From a checkpoint of a small transformer trained on Wikipedia.
Size: 8 layers, width 576, 9 heads of 64 (3 for keys and values), MLP 1152 SwiGLU, 33.6M parameters.
Training: a variant of SOAP for these matrices, 907M tokens, 3085 steps.
Each number is 128 + 32 x the weight over its row's rms, rounded and kept within 0 to 255. Layers, rows and columns count from 0. Numbers have three digits each. The size before them is the row's rms in percent of the matrix's.

# layer 4 attention query, 576x576, rms 0.0797, rows 246-255,310-319,373-383, columns 64-127
094:175205118105123151116093144138102103100130116194087123113116129087129176095141113171151073167099109091096142122149138170153107125102118096111122142153082206133156171079136153109176124084141184
089:169123148138213195142114129091176122144052132144159200121137167058103138149097083156125119160101087080061159106188185137096123162173096147089164082129086181042150121181140114113142143033137150
095:123121128122133133177105106116138112135135177114130094161138170159179117169132086126115114099105080109091118144155128129094139147074110113106049115154125122159128120132164112160109156107134095
097:064122089176114154226149150125119197084157154123143128161130096106162145083137097127117099091200087106123171172118182132156135124159120078180158167143143122137119143142080105111107161130129160
099:143158224180142138126188148140118156193087115066172132159115128098149140175124111131132124101097117100173149114126129140194153148095127153110152118122111109093105178090110101092133120211171146
099:094096163120134105063127121105086169118167138119053158151159105129158119136146155157110116127159143125165083133136101139142151077185152145110144160152105144128057091094179105114091134075142065
102:129138142140068118068132173132145137162124158161154123117183107201224153124148134070129106146138122111136108092163139173138154102149148166119148141098076090095118095117139105118174168093084120
093:109174122084108087159107113142087099186068132127150129085167155112112074078062164136168138133151124109133136104108118142092144141130121102088104131114143193096100098098140108100170136129108181
099:083147150175140127110206129125128111114121092101133098138140080166107060089105179113072113152190102137081155085154148143162111097129085101092142172159124088134135133184078120119144199144156147
103:124195192141178155110097121150131129159107114109071155123140137147089157121119160148116087131116118137212170172147070145089206103123106170138114137105167077141115147155172140131091126128112192
106:072176086127118159146100139085124172133154156123067108112095134162100173100089098152155045093025084114193106137115133176109133128108146145132090095135125089112105146151114123114105093103117106
104:123087162096171136134134133163160102142128159132101155123137150100103119129153091192147197094148098155102097063119096120160192148134099175110109098108155157127153066115152117102129069110086131
111:165190121092115142134133136121123162169094120161147214110106145155137083088135119163097136123047071123130133075119124117083149121140098187137162085165071123126195137136125152107111130156082123
117:156150132114192107156110169152105121079124140131182140096149070171108127090170124131109088144158134109121087175110113142131124148132067127167178144122134134201153122087120094105126147112093141
107:103142111108184200201154146129178148122157206126132147146115187118138110194096170115181146105105144142125108111102121128204172098108148125130131087103108109143172116121081092079131149165142153
112:083129146160128114181088137089128183116137145122100160130148161077118081135189124138097180098138152091109124163184104170185123131124119119124121109120136130173147071074194126144093152150179136
111:172155100050074117130126147162170105097090141161131107167144108075144093016112128073110083119113129125090115100195125113080148069123109159180107137105077122093138156175093083100103117093098135
108:146169196125104128088146060158141120131117136156152145098071173190113130138096144124192125156113161131152088129089165147132082165185156067092096166167096165114123114112157148131113120073152120
112:108124156152101112141118134158136144131120099141161078125188092115107095139141135147109097194127105099073152052110125147134157127184097151116077142121117150164190082135131098129129142120118102
111:075122140137141149129116099141124124129149129113127154103167081167095113121118079212113122086157124161139158172164107142145152181147107127152108143112130074058113150106160129110106140160066133
086:104093145157198080135141084116136084098141139141120158162067135138181098126068153149107091154096114140107095138114133155174150098099087130080165149153121115170226191180153129142147100044128083
083:131056112156163109074101114133178198114127106139125107151049105109168147059102069085117109114140185101083111141155135117105084136140164092131125119142137154104172149146158198189142094098164140
082:109184175136149144061112175096115091089092161113115155124222149113113129145133103125106068137102130138129156214128093031136134121083115133123161150074132150101156077142124101151154133140134140
081:142112161109115169094115146144163128088120076113109133159153160139094084097121072122113172087102122111114194124132109127126134092126128149108151166104112157143077096097158169132145156151151118
081:124061144151145113121088081183080124097076131136127120138102055136095068096172161108114143116115129090155208193156087124155154082110104068180134169063105184110146214119115149112139133110089135
090:157150174151117149099193142108073152102093123132152163116139133171180155157126181131123169120083141098137110037102108154165123073149146149160173135148131078095113154103209085147118138141133144
089:080186184149147104090126089093072146124193104131107123130138126137147152117143177137139129144178079133142071119143091116150147094145127073107183119158132130120130214113115103169109082092163089
084:131097097141091119117155127130095110106138103147126114114142133133137126089146164133108103114091094125066093114119087108090100161086161119123142163117113103082071130131162060098150110127096141
086:088116138094115110092175070129150118081100167091102169131087164174129100086125080120193141133120121129121119172138184097138121105139128130107203162154145149143044132128082162110150126130098148
088:105105171113134140106179137148108147165099065061142147121112103118146130143088164153078066127106081109126156089130148104121176125158167125110060143105143151108142120148208108133154091107120108
088:080100183223160100074141157170117077132127100101125149126132106149160153127118114082077101100113184142138148110143117124141132118098147136141134149158149043108126116167220128132131110104051148
# layer 4 attention key, 192x576, rms 0.0669, rows 117-127, columns 64-127
102:100141114113069178067157099121137111178108118158143134159109093146114133117091122093134111105192112138171149145108093105212137153137148068126141099174110115146090115129124133148107156171193166
095:121057178180204071156160144146173176083129149133138166100199140085200105131125113160158100117144106180106171144088140121121137137157132166141102172119157135125124110121153101174121156172014168
104:074152054113142113139150120066143182192146149191102111120108138192126128171122158161132128101120104143114169107173081143069113138131117069108169110101116109143121153110141183100115166110098122
098:145106129196112108087032153152137137114159072126152145117111156126148116127152136121169064100186129108101114176098109171144122107155193113120169145127116162129163132164134177121115115155159091
098:140102098090094123051099100111124083124146130138104096202108052123132136163074147083113075117099167171162119115131087126099172129123127114154087123177155127150120104131135155107129176111117119
107:181083101139167131152146116116175104144153144112163124119115169115155172145055087189119085146137123114120122125165170116140123106086134104125125153069109125107106094094060113135115121088117129
103:113104175119106211180140228115077124125115155107105116136110133105093124118102139126173104181087151125172127111116127187153155119090132173134084126135112075146146113121099082169140121152109156
105:088089184101098150091154117144114158171154119125145116128149138107076133161173126125164124109156129121119195063156068088181135111068107124093114144169094086111091202079114067107121137210129125
103:176073062124126115174091135104101164113152094124147130103144110091107114115118118139148105127115096074168123128187068125133182095126143145191176134060131175121086148109124116073153136122131127
105:090159144127165112085116129119151112151165120132075132173141146116172118046157148118166143131132070127101086102086085125091109110130133122129133150199096073143096142106155075121116146102152135
101:126117161108128134124141108091121121111123181112128186102118138140196157124089073074149145143140160051132110129067172089174167119148147146076151136154102059153192148125160091178137108140118105
# layer 4 attention value, 192x576, rms 0.134, rows 64-106, columns 64-127
112:179096105147129129160109096093114068153106136138129060158144163161154170113123166112194131131150129067168068144126090111159022124116151130145102155087143135097133214067149181156083171169157153
108:112159112190136113158147078112110161112138100102160111108075188118150165095147146147149124065163068102105132154171110093118134123139128087095159128065135111121105110164147133144106171179113108
109:150173157207098073116151130075136100177053119125104138138195096154097128130099120144117164127126044102120154174099122148139100125106123124115127157126151179100214129095064079123137125094196127
104:104123114131108081129135114146099143086100135148114162111110150153138097134097100151102118119081100142058126113151152105135208075136119162117139144139166140144161116058057103134117111175209155
107:165163128098118102112104151092118140114128174084136162123097186225123100122184120120154114136040158130128076188139086139103124130200097066086176144131150154145207113125157114116159136072129088
104:190137140115090191136174113106100114148172134133129152145111079135157143146192121143204177109104119178079102119105179115135081121187139112127089151101152101186142113151164124104169136112093154
108:102176172131100135230148153150113169181178125140104110151106155133048137071172091085128115152148121090020183112095105152144155171098156122118116127137119082145074075147124181145126129163137101
101:159130083133121095192141080115103117147102127140112103090139114105128103096112105086136095171130086187127099144146134126115101109146169169082153143126158101136098140151106155102106084118124112
121:111128122156156218154104157104165079087103147134128139129136157127096103129107115162122109136148123144110123148143124109129103135135105202165124135198089079189110211167166135153118070109140108
104:162138174123117082157141121173157183150198106079121118143199119055171145114140130113167165122145089085157128125143164121142158117131122067114129157171156186170092083177172103132116108045127158
106:144045132150124137073091126111126096191090162129179110128086125121114129109167116115134138042115093103109096105141148166201105135122103153126045185083168108176136105141137157139061150089118127
109:102107124155135165141124142121159113129147124141181126139172129099164136147111161146103090156106119197118086159108140092147093101156164101125133094094100076136156104092073114149160162066113138
107:152097135137064168145103135146113156110130110103124074119095093082160173194089180115110165122105126148150084165084130096138159097128140069147120146057153141134136114080132187154115117095119129
117:141130068105212101109180117135107162130074116162107147146191162093129149165160077161136157156046180141149123157151150108112108137103116141108189140128149145109117081149136145152119112042154143
105:106100110149118182158123127113088124104095110124147129124116151101116170155147092084098097119156109141114178075159143126146160148131099093119120156131175112099157191120133094138203174128093107
102:127152155151175113168155131204097094145178131139090092064072107088142134124143148123102114124175116085168148129151128126124139156125093121106115163071155142088094124198111156140115153095081102
111:157101117131165114143073176175194142143067126099148126145155154103064172097142134113148145151151137131072078113179136142109095113130116182052166174065079142180102141134123133158103134193122162
108:158176106165148084116087147153114103105128149167143142109117104050176089155092130151141158150155134176135126129158114106110105123119157154083129115150170106133132142090231140161108114167131164
104:114149122102179171134156147098129129159164124131153116126109140128102123088167097114102161140182118087137104187100201092164179118131123149146122100089144103096142031151117114132131130096107182
111:161106117146100165078090134138079134118186119109101087102098149120125068114190090115149117113141089105156079107100183123179112109144148160094127105104158086095177160136137171126121115148138075
114:159127186189140095154091150104162156139139110085133136116121149160132090117158181121150128112136158099143151137098094090214147129110096099103086130148129149147058180110089203099144089147149143
109:104172141129067078072126091124142142160129150142110123096096064123111105131148129129173126127061138048129113148102112106131191182113098143110116128098135134067137110113129088130108178173182144
108:119136122175177133132167094149105140132188077151109137140084103117132113100136098166117063097211182207117116186103179148073125099113112094106073095137128119162129120107170164125131141140122117
108:127119096128126130121113126094112122140095098160158102153136155152122126149119165179116098135134086164150138155154146157088142140088124126073151099163143126112157150106183134132140135135113151
115:136165110137151110104104204174150137184117130150125129119115047114067109129130092130113165143101150077100113165100106126125095087122123061065170116089121171136123132113088129120122159126133131
109:095142167139115169095166178121156129127091137187121091090146077141166110128083136119108182113104070178130141151145145130152150072137145010108184086152112176103116103133069127140103176047131136
108:150155103141111146136163180195115102155119158215129117124132167177170138179106102134081208123167167124088107164151156132162167121140167093129113128159085112170152092163173130169102118089174141
106:180180123141191128115123171115129121127103122126108160038067096129091144091189140128158137079186170090118095089154091086184086139132151097143164132090126154135116132161137125098162128080141116
110:136172162103126141106169097147089152138122135117113072124144114110063146115113162157110144145167102101210143142139107148107108125134117155128145165109097135163092158084084149105094132199170068
109:080148112139141121168092151153151187142160140112148096126060093169145141139170190135092118172148088133074143104172146172091095124126151164119149101171138166123147178185121125095140143099139150
110:147129121118098125137109149097140101061188112115174115143150125148178107103105118138106167087119135127142106176205105063122137135110118153150129087166109146113100155121088056148166136110115112
108:131091114138136110191117111090122137116168134084115062102125196063153052083107144100190155139088120110165113147179147104119123134113110196121168114175105134089119199141142100158092158157150118
102:171101150107136160175125123088139149150114158101119134128130103159184199137160164124109102121127136135110145133153107097116160102152146069133093111143088123114116049169112151143102134191097174
115:107112138031138087146114089147109147098166128221099157161125103101203124131159067239098105128096180159088140136178133115177086114099139121119133149109126155186156106155141147143128117145163086
106:120116107113135129102126146142094151163080102118113140084173071093125177172167150131120153143120179152148088166117104161102163065148108105143120130151125104092119114122134100102141157124161059
111:149165111162099066116154215114136129112115211098121143158143161113118122181065113125154190125126077108127147194051164115105136172064108107112121136147115151099181185128199130123154144157101117
110:042098134135088150117128172129077123100117147129191123093169131058166147071193179101084203130134129113131118127104107094169143179132122112182175160123147110113120140167069180130110142061124165
108:113131130136146104135128143115108117114093120136105072127146118079131132142109161154049136133095129175105114129132087105105109195152114144108164181179114133124133070159133106114122179107135067
106:181096104104137178122109204164084085135136153114145119101105095063126147092133101168118141142121134126122113148065121120090090075090121142138128095175160136107074163133128128109079104161121181
107:147142115141166142117115176142119136141086121073087147122133128137069134067138082111128045113109149181125164140164068095112177141159098128148109098071114158070052134130184156103162141125119096
109:131133109153139175109146100191140085150078100118168117119110131122126148115109143106153137145080093123174079117079092107139177133169142112167123189137111140131079122091133113113143135178090117
118:106189059093150080095131115089045132044036155138085196143157142129119169118129109086077130158049088105105078059098173098109090114186134116147059091131114126181101126078169106164099133182129108
106:102082078078159103121093174120192138093159049084196114162079079177169139112191105139124219118096171167128120132123109138163136124115113114108135163162172101160069162128124115125151153089204129
# layer 4 attention output (transposed), 576x576, rms 0.112, rows 192-234,256-298,320-362, columns 64-127
108:146143070093142182105080126156128058118166143130104158103115153163186127136093091086126145216188136097083180113114146121099119134119086118162117081148101150085069140175135149107157122160055171
100:143159062164120117131045145162133124149092090100142139142170102070152116124190145158100143127103066138096115108126113181119104169149050098161094165086165100098070105119125177132182135161179114
094:119115124192161075120174186069114156119106114170103137216085112127136128169183139086124147106166128144068116120123060114121150114172147098185143133141133160125093212147078126130150159153149129
099:172133108122116122155081110111036105118074161165141195184098115132174128120151124106160132127127127118122120162139150189072107112165139165147147120113130190130136100104132118210152136135157141
098:071100206105106099139091164077148140088148142185119160192051080104069107132159097121122109170138166126129120152178114148139151077091110104111170123119134128167144118149083093076100110141101139
098:171076123124097109131146202120173168170160160131144132145087137125070176088108089098154137086072208096104135103146149140091134129147143142104153141181106120135087150192067140091153064164112151
104:171155165085118150130166150077117128184109178141122016129133126131066113078163140136102113110085078101140154138109136170120140109114113060119158133132115154156177133127087147116144141106161145
099:144135073167175138134206127179139144050111133168156125142129127094157069081166206126104113097083098105142121064098096059097113125164126106158127097112129086128088125087151159144124143170095133
108:126156163159186152157133057137146138155104133157177116131144159166120131123108080140130093097157110089129109136113161115078089121118138092179128139146089097142151094144119108105131076107200139
108:083166106129187101193056108213087090087061192138118187160115168118184136166110150194128128114116073123136195167137141075127113114120125181144112148107181094113106154117163147055148130130178149
106:122104129153120131095122114106171102179161111100082122121122149159178155124148150117116153088148075106155104158112115128109169120160108148124115161107097124173132133185106086154164106131111095
105:112124076123141127183120141157141145145138061120112128064134113122194097113158105101078134149103091152072114115107212090144071179132166094149140072083131142116047051125097075186143080194151119
105:105101149144210154174115146150154125091070145182124139109144126141145075058128086115093062125121145135089164075102157180099095154169069115166075155126123077161092140098181084162110119096178177
109:085146103053137100118191075170123136184146097128095130187113110066098181159106079137164074142126089065177136120171170145052126145104134088167148124163131103168145118145162159144119112157146107
105:139172096104141168126113045118141077127090078140165140118139123179103169139118101101116123149108197143128124122106139101139125160193123127117109151107050099121084184129086152111141136195098125
102:074093133082135148135128095108177124119046112136074104162166114148102136125091147110135078132114098161150113099119091075169144151141089096117151128147085174182134114156071099113148090082116129
103:137161137131141097134167160130105119141075127089110145147109121162170169108158144168114144107248141114125149136106119071159140123176169249162118136106118152051105153114173112146142143126106138
107:163192049085137140176150166155090097096165117084115095096155137105173097173135090141112167158139160131082090122089128128144095113146150160088177107100124114165118101091206118124095071114118054
100:148117168127136113157108077121112113194167091103122131123186127145154118136131192071070136101123129176129087093120167051115093138109080093115160165105121159101113176169121122158166136063155137
105:112207113149076116142186155104118152157167165142125155137126119106115052140139107159109107130143106181102139108070158113114174109109114151121157158077145104113134134133115160129120133111148150
102:135101136131104157193143077079148146074088107196062104130123105079196122144154138146154155131123183114135149130131147136095127159127129145180149121097139182195103120101138069076102093126071196
103:132094126099111123113161139160107106150145137119144122106134138135111143074146131114154188123047102136113179115135131124120042207063146131175116155141127170174152164183146113175136134157098086
104:152135107077215168075156147103160151122121129125100106163079102090127107074118140107138173132165133185165158146136115158160164142116162128050115120131139123099088138128113118110111147157092121
108:144111161126110117098135195118129130145121176124165139105178183120141131122083196161132119106136141150130066123086138097135164149097115210140106165129111113142134119159156197150085148093124167
101:110085114147077054111103126086140170106160103151149112166150073132084054046173133103132171148125143151113165129145134079158100164165104083096157139106108113119131100197103134153126155164181115
107:143103225103099148136176203095121142174175136060097141137089113151178094103092151110109160076088065155063107126117104157164146121131165146099120099153139091113118106123073142143119157091121128
104:235144114123021128173111147147140141123107110102092162138164140127043126104083092210160133112087129140118117127135075168081095113103139086085160150171131153134133102110135122110142132142141055
102:114124150169142200155153169128123143076152129112155124125093116148092092139062205149174164123146170121123130137111113175126112085183172132149094181090121131088161155178180138092101139118125147
110:067113174138139142160131179130141104162117172142143118155142201167126141153077087133151100166134171070166129076140074162112119153115112130082125103155179130155150090099141136156201156125112140
103:121119127123109098135153144104145171157119097148089127162120113091109142138178119154120146124135145124117123119095136080107128139147115073165208131106123124149158104088149122192126125121111100
104:102061198194105089083136074142126177134125130125094136145126118132092087157151200123161097104154133084188186140137133214061124142137158123117138137118175153116093212077125136088114124207091170
105:191111170064141149104184050119162122090122139136155100122125123140094133138171178128139112115180075086133107155100155129125136109163175124115150134060145132128115137119099124079112091097133110
101:103161169118144158105161112137137109161141121173124132142156111133096125122147121178068101095080041162148163029086096097132141119170102061155103153144143073087113142130094036131118114130130132
103:094136121075089195112095100174135109140142132080160135157101129108111098148169155150031131131153119124060145167139119128174145165118085093050092112106111157120135205094117123127135201084111101
104:134095195117147161220129160130152172156126148110123170131092135134095223146134129163045185100065170119154143126129097057209147124135164112152138179156108129123204166110122171131166155104092071
101:128141111140094123074137144170115192109135104133139086146119101053115088177066115155143126149100134155108113133146126159109111145113060165102103072142121138156151089123137145095165123113099111
108:167183103157112166129145053130125121166086100134179156093149113132125118203124122125158122112139112123113070142139097118129135168119110160206123177100070193094161185176147160120122077120085191
104:091170124159130140124142141153129134064127110144128117105070114098084156101136158146144095142088152139118108145128073092229153073154141146106085118167132092094146148101136128129096103132145115
100:121127049104093085127148159142179141112151138154094118113154129155102145086119142150189176157153072174151117117117140179108095095099165203123173151101179102143105137078132106146120076134142102
102:095136159106110079084156157150109161143095091112075122100146176152162122110116093177173186083138131144111143122111099169137171164086156098124051082132084162110050138159170097122119104118150138
104:112156129071169128120137152150150098168127106160108108165104147138125187154081127145161116073125118158147146125131097186162113141094170147105134176107113134125159074127155094111170126151128069
106:226140120151141130099132111157096115042110113122111117140154104115147103127136125128179145130139099117104129157080091159076093173179152104201129121108158122136053109203118099125153083113193153
100:084156127103130161095174136131164137133179111082135170142147065115156112137075078185143096161103142097124097114156123139127136118149140098151113106146112194094156133141117083118129184123159137
098:229181131101141171161147160146118149099112100117146109143096114114128090163120127172128167158114139117112171120104190084151096161132151128132141069107113132118142113154163170148165109078082070
101:128076147171116151140057131166100109143149119043197100157137121132124184154097153169088151126134203121130154149124102104143099098071081153095133165133161186097147148113134131118104110142141125
097:123045135094130131133156130151183140116075051142161170136156100136116138102121197077101105133159176170083089174100109144117125139111128075141080130177141178066088090153147128191080135149178158
107:163157173133192105153141166168170101071156101112122105090113077114098128147131084157120140108096124132158118157152130117114122118150123173135094119152194076110120132148085110106133186120118209
100:095131120212100096088104121128090151149138150177104032162153098158083144159196188126068166125122138166089148080176139118160107136126131114107136133123146122199130170108050055107129109103139088
100:099134172078105116098133163096117132139187097106118131174109155137112101107131091110172150205144116102127084146088166100102158127191121135140181141112138152163097122115084124114113129105117150
094:113088099101098128077108144113125180140114159116138161129155164118166095159144149157057141129169129100152152120161131160130111114121145070078149083180115074134167122140107133142145146144120130
099:111093155156076123157172107123177103147110069093144135077143094152131149108141153029182154158168148151166097091138170133174095144106133137102108110109172117111095132135169116172157170182129145
091:127194151204146188150146092147187134124087146096183153066148100145150086134082114160139165147147097106108089096142154123144116122081158077134110106122122103137143064119097150111119139117115122
097:141083143175147132135113182137105181145158118168138145139130117109137114153147168175162122169112138122174142153117154079119193128173186145150139108062128128155112107104147107137104125137098125
094:087119150136132151089172156127113152081181135080102147109133100090104121154144134172134153137134097136137169157128123105096141127161127180078121075108181112134174089100106119074080092158182081
091:135043147117108180131104143110144158151123145129128174137142160092135126076132051106132124117091157158106095141108146171130153092144123168203118149128135091097107094147127115133163143128115156
096:102161108099129126136181067118059168108125119136173180052126144147117119125105165186153073169123176090099197092169120133113147101131104128122141117101113143134138071103090183152089143095142129
090:112203103066130217124113108105160162112126133109105143074091118136123125179133097152131151196187190119131107137141120073152101122068098086112083092153114153126119155101117142095137084168137142
102:073145095127149164125149131126214124135188128081126074109115148132114095103144076109144111086106197099080052176116126108119151125155138131073139123080140116098074150133145180195085099126155120
098:152127127124184112150135115154141134135080124082163172094116144149145162124129169071076077129106162118103133060135158095125146141142137150161109137165115111052085190105174109119134105143170124
101:072109103157143108119154142063087092118120129092104107134094140159120145153143157157122093123126142157173157128139063123103089110114114120123165070082100130082075131058130116155108103134159104
092:074176069145089083100134125095121189097114065092125083080159124107101130106114113107109180136109143122101127170168106114155104097189165136173113206123081095145179122124127134072163169134084105
101:151139082153151071151114154096114134125157107126094071134080116169116113128155088117117149177156148172076185127121087140112144149100133138152155109134095112165112106139131183108179135130155109
101:127112147102066109193164079128144088076132135127065167147114158107149087118151205130131116168143129142131116081079051089122134177106163098169113122096129106123148226108114164152135157071095137
096:166137156126108162095137167151173132130077176197103143123147106103114149096152087092136148130153162106138110132133059181138126147139171158090107075147136138130160122153168160146071160161123111
091:148093104161135121124092110074164127176094126065113124145142134134152134189134121101178160165125201187092078124144144145096075086119188153162084127168173147182149107182101054146128143113072126
098:188120153038151095125109128152128151107099166168160150143065116154083136108114059122133146133214161173181138162086070110115140145156164103145150114116150074107134087159115177147142097075154164
092:104060132145153112136106214180099177166153150140090109100139114082153151150170161149179153153136202151113113169128115166091155091127095125151148131090172118161113149138105088127120103114119129
101:145097142136126109115115142116093129057166082153159130137100174065117109154100125154141065109095083109171152113162113095122118145116123153104074090123113098120150050200133139199111117173072136
090:152170151143125085120164110110153112169121044113114106143100127124171111109070147141144100156068084115116105124168107121120168132189130128132126119146119138140081096122105130147129101146134104
095:116136215104096144136079174119144115149167087077126128088116165104137165131154106137185144031080033140119136062065075102071159125097172127133165088127196138135094154137113154145123161139140118
108:143155122100113150135070139137137086134105148131154179136118117110076156130068140116122125076093127135149128061126105102144120087140128165107137141147180100112094127136140123103112192161109118
097:148150171144184147115241161091144107146145136164101174124128101112160146132166141105086104131184157110101141120156136063119085114128150106070104128091099134123055133134155167129179156107123143
096:125114170194172069195176121097177100161102179115125166116197094172124114130138073133144102140092137082168116087090083127173153146134146107103164101175146065079081123114117063125123168155172126
102:105165099181143055125188109137166112160165130089093140112151078129116101113122167157138098148112138058088201128102136092080144098077103152162106127111140081116071084113101176052166127200073100
100:100185137147145141084149169148137123142149179148164123183062098125155132159114137114134126091130141169207099107104155150095142144116169153190180082170121125128157144086116153164134103136133154
101:110168179176137191094103107094105101136111210169147086143124185135125119081080178121142088088081096155136162093153169132147148096099108117092131108150162096122052178128164159178124079154132119
089:120152124172064123131165103082157143166145203099142131114135124126141156137151122164099128138101107128152066158097101104183142106150092146092119121192133110108189105092144065176140194091135166
098:121102133072149109157146143132153114082136105109138135120085185246147120124091154110113138126151160134100114139136083074057122106156167060136127144137171106123147093178162132137098071117145077
099:143175106198178133148164111086115166149136117101103110110134179245140163090141156091121090180152114123149218081159160178140191107114140140121135122137125163138181104162131153147139136105180121
095:071124113093168151123104124112106110184074108125078114091126143114119153123114073122091135128149122115137094110119151126180071127133126053171113159152134140185132134088162138113103157081107147
101:137194133120115139124114113134172109076090097160148129183181103088117103118143160103113143136121063099106125139093144074148161128148143098123089083132112174173089075109099121094125152177126094
102:136146142112139066117099110136107117128145150143100147172128153126109123125162124090063157080164128109148190173135164076145149160089136111124149098129122103152160121140073125170113149122117020
099:097118172205160108163088153152169126122075100124107134085132170134106123118117106143133100102091085065148140077128197106138129111092108149110028105157123158122107097163150115111133123154103124
095:175139103113146159140134156092152142149147104161127219129127159084136104141099126137140139128162149124144167222209095117100092125173139169153158054202128139121094147132159098084150079160125109
091:127076164132103128078121146106137149170116133157155181189157170146150053155147131111106172094147103088144062116123064179125169118093150112158133149119092154142126149120125112181179113108121108
096:077111101174161038080131140121135167121151151137089143108089159114144159163080075152144107090156144097121190195139086149136132157127119146111137120132132162164156085195112146136084106098144160
102:145108170136150154152126098139167136156129129102158149150112119126147108127169110092146075175195157058178115151042121201119104135166124101132130126186114163105078097118036109126183143142080133
092:155143120117103118148138183084093156094100138127131141175163120179144113115158117174173138145144201153110169123141126152086149129079102179105111096137169107124126048142141118186136162067111113
100:119147130143084097172073160130153117080137129111119170177104091118155140125162133135134076092142148153121097134097108091111168135086096101124126140146122187109131140162119164073229110126082113
089:134208112144112161136105150103144091129081079131096147119159142152150121141128175158082167072124097087118116166150135114128101126146147130163150129123101191098142124131141164146175129174111157
096:138126141079109088117148081086064111114148091158119144119186110136091092123106178154110142143128150156100172167108135133192158112124133061126089113177103144122137169143076101081078161084090119
101:092084154112155163090145143127153157122148162059147122172165159128133117132089057156083154107060227107110097169176158105148123125103103094159120138196105101129138106177182185073191116158138167
101:184171120111151130180101150144074111136141092127151134139102107118096149122066176126090148134121102106139119118114098123137136130122146148118105096111121122087112117053083097142128069096118150
102:117160185119096126120192119154142151152144103100143094160118175179133093115137164137112133098117129122132153073107073149128150135130124163104161116117150120125148169085074070182054191090049103
094:099140162099164143130129135151131100162121132136052120117069177132092152102123162135137121121169162121087158125095147073117085166144077113123199115095082169173162077150117146140165106089118165
096:135089118118067174159155155104139107151125099065166133103115060090119089073085089082097099155108179164060126132114126115087107144126156162096166139216157071120169149128154171182169108106159119
095:146084160120064115136090131132176158155156107105111156093127128124203186167113178140148119137129101177138102156134153106111148118115102158070122129155098124120103195176130082152126153155095154
100:139179145101077096124118142159109064140100120134132127179105133170090071207077136192113156142135092155101099176100066107096116175147041158115115124100084144110127149099094133133137085168150111
097:114088154114205152116090129093090117146127136134110144147166166098181133086125128080095148107140140089136120119111145092158118160148160098106127115133132148093103114089145129150181132151108148
103:111095119109114172153162099167098162089112136100178106179083135149135149124118145176136070028078109130177128160108117129058124158075135157170110148111132130096159090179127104152118143181158096
096:131135163110204111148117151118113168152177102144123101141134108156084167165170181143129123105145115076162130159123194178172128131136120157173080161113060134161102101113128135060162106109061107
093:111088137100095160105126134112145152112149103149035106156100176126141126138123108106133118145110116136186115141086176196168102112155175111133085119068117146090051135107141085145126185123084116
099:156142085189126153158133074053110142156169098149130156133058081176152111137138116061113121075176117163112128152088158109140151166119088203088124183103184071085102078213164181102166137095080104
102:081188134089091182173142180111111136178098111148151120109200125072107153174146098126160162161174204128096139087141140096108177152157102085128157140099121155155089096142172115118095056094156162
102:153111123134140114135111178136091155120076133195147105126103147094123143168117172169103147132152063190126212170155085122169129147102118056073121154084123169113150200147169148133134115128167170
092:098031089155115109131159144058130093133126113063156125129118116128144093074176170134116143103138130163182072115109135100099122085140088156127107189198128108143090136144150082114149161108100121
098:099133096155132178159130140098154149117104170150133135127100216142135118121085129122124134131074094109119137139107130214154129133141169123163102064121164155105127072115148136114142154154174121
096:144019144094146141155163097092118080095102080146106171164138145131090154085119172141108122150091120142064169096130133132170116114082153099102167145117156139135155155111131156155085074120128132
104:160123126092181143168168117104109082136096126092133118134182159107141153141167121094144160119113137077162094122116166118139085193074139095087149163065100132160074102144113094117121101107203111
094:132191144088124143134076108092127146145169133118110117140120116172123084172098162088145161145148144155129024100172135123127160092173116179096098167157129092132142149105123156146094160077107070
098:125058071168162095072092143137132098077098093103106139127137163108201147172108112125098160131166188150116084125081139147149114128169132101134125127170137106094162165099195155157140151068157150
099:103125132157066200140152101105054126124076043122140110103194155154145075129189128066064129047087132152155149104091085081148137161140163134143089157099100137135122084140122103081200089140129118
099:105162081127140107136103096051143160181132126120111109139131119097161090119086133102180090151049077120155091120099106117128157152117107143092142112167111165096157132075111162067111135131117097
091:161050128081158144102143159140108152093142120116105100206105105166231133110158154121124133178087130187110128116127132183158083162039145108084102186108144152117142078112140136202099131087149121
095:075106124077112119063177105126159116137058120127136152140143091156190152133175129087139155119142188150108099091137128194180136122185136066106089137131112112119136051152099095153148150106152121
098:143129133077165118137136078096129068138107107165094100106117080128194136132130139092166132108147164077100090121126185142091126101123139149185124181134099162150154143157109119155133135174107095
094:139143138153088161085112152122142146081082116167092185115154169150115121190083162121150194116173160128141139157204171149173139145146149111161095117082135189145196176080165171114160046149132088
101:169146143038107153180127098137070077168134136163177146162078149168090168119121084135119130141082088146130151121155092180179133139163131112163092133137102080103099125157179130110106130108093118
094:136147148140115139093147105144138193106128101129181167157149125139085083099185112116081135122076174121162101083129129125170149127166126143111141139064187130172132122133129114141188124193195132
112:154199094109132161184169158149099125150111133088218145170148100076088099121128130114112121137105091140123162151119122144094124134176117145126063133033120102118119109117083103096159198108176083
098:087084158165136132073086132149134122060155116156132116102197175160123123156110105106175118101114166147145137163137179057123097152142075094080116128169152124089146115137145116141150112144130173
099:102155123161163130110126100131103089116101140154154113158133098149134122113130067104195136116107085112142108125148124095073121145140185133135048114145145148093139102111080133137236070075137110
096:100156089125094130126109104136132115092101089149168037101151100146192138151080109078168161113133102147123171178119124101078119187124121099101153142124108139108129133171130079140169107123164114
100:129042137135147121132142150136171096158160151140094138140086170115151104155112147128098161148108174050130114182098119136118059115089171166146140141135101131105105154134143108184154102154151187
097:101130104131118144095120153178165101085077064126119133056152124137145146197094132181126190184100141112152134047084144118127165120153134135140130138074163137106108078116133111107163130137156118
098:112157133126164130144121036106124142140066138138191157088051126115136129106141181135128219128143128141137137118107162193123140115143177033122176122140176116164107131110121113106131174087131083
096:150142151098203088088168149153099155087154200163105147146152101133103087100176082129171126129141116185108136084147135164114146163144078080147102164115142118160097200121128105083137119134122139
098:077151165148142098067168130129079162134165066129134110129119101113113119119153082149164136124131124136133164151100210133153118106179126054158126108123130176143174165135133150182182048181111088
104:139185168122103099109133122114088046153134093183144099119140158094128138088088088115122114122185044124104106135120115073177033194128142182114135076090116134072136111133100116111136138112091095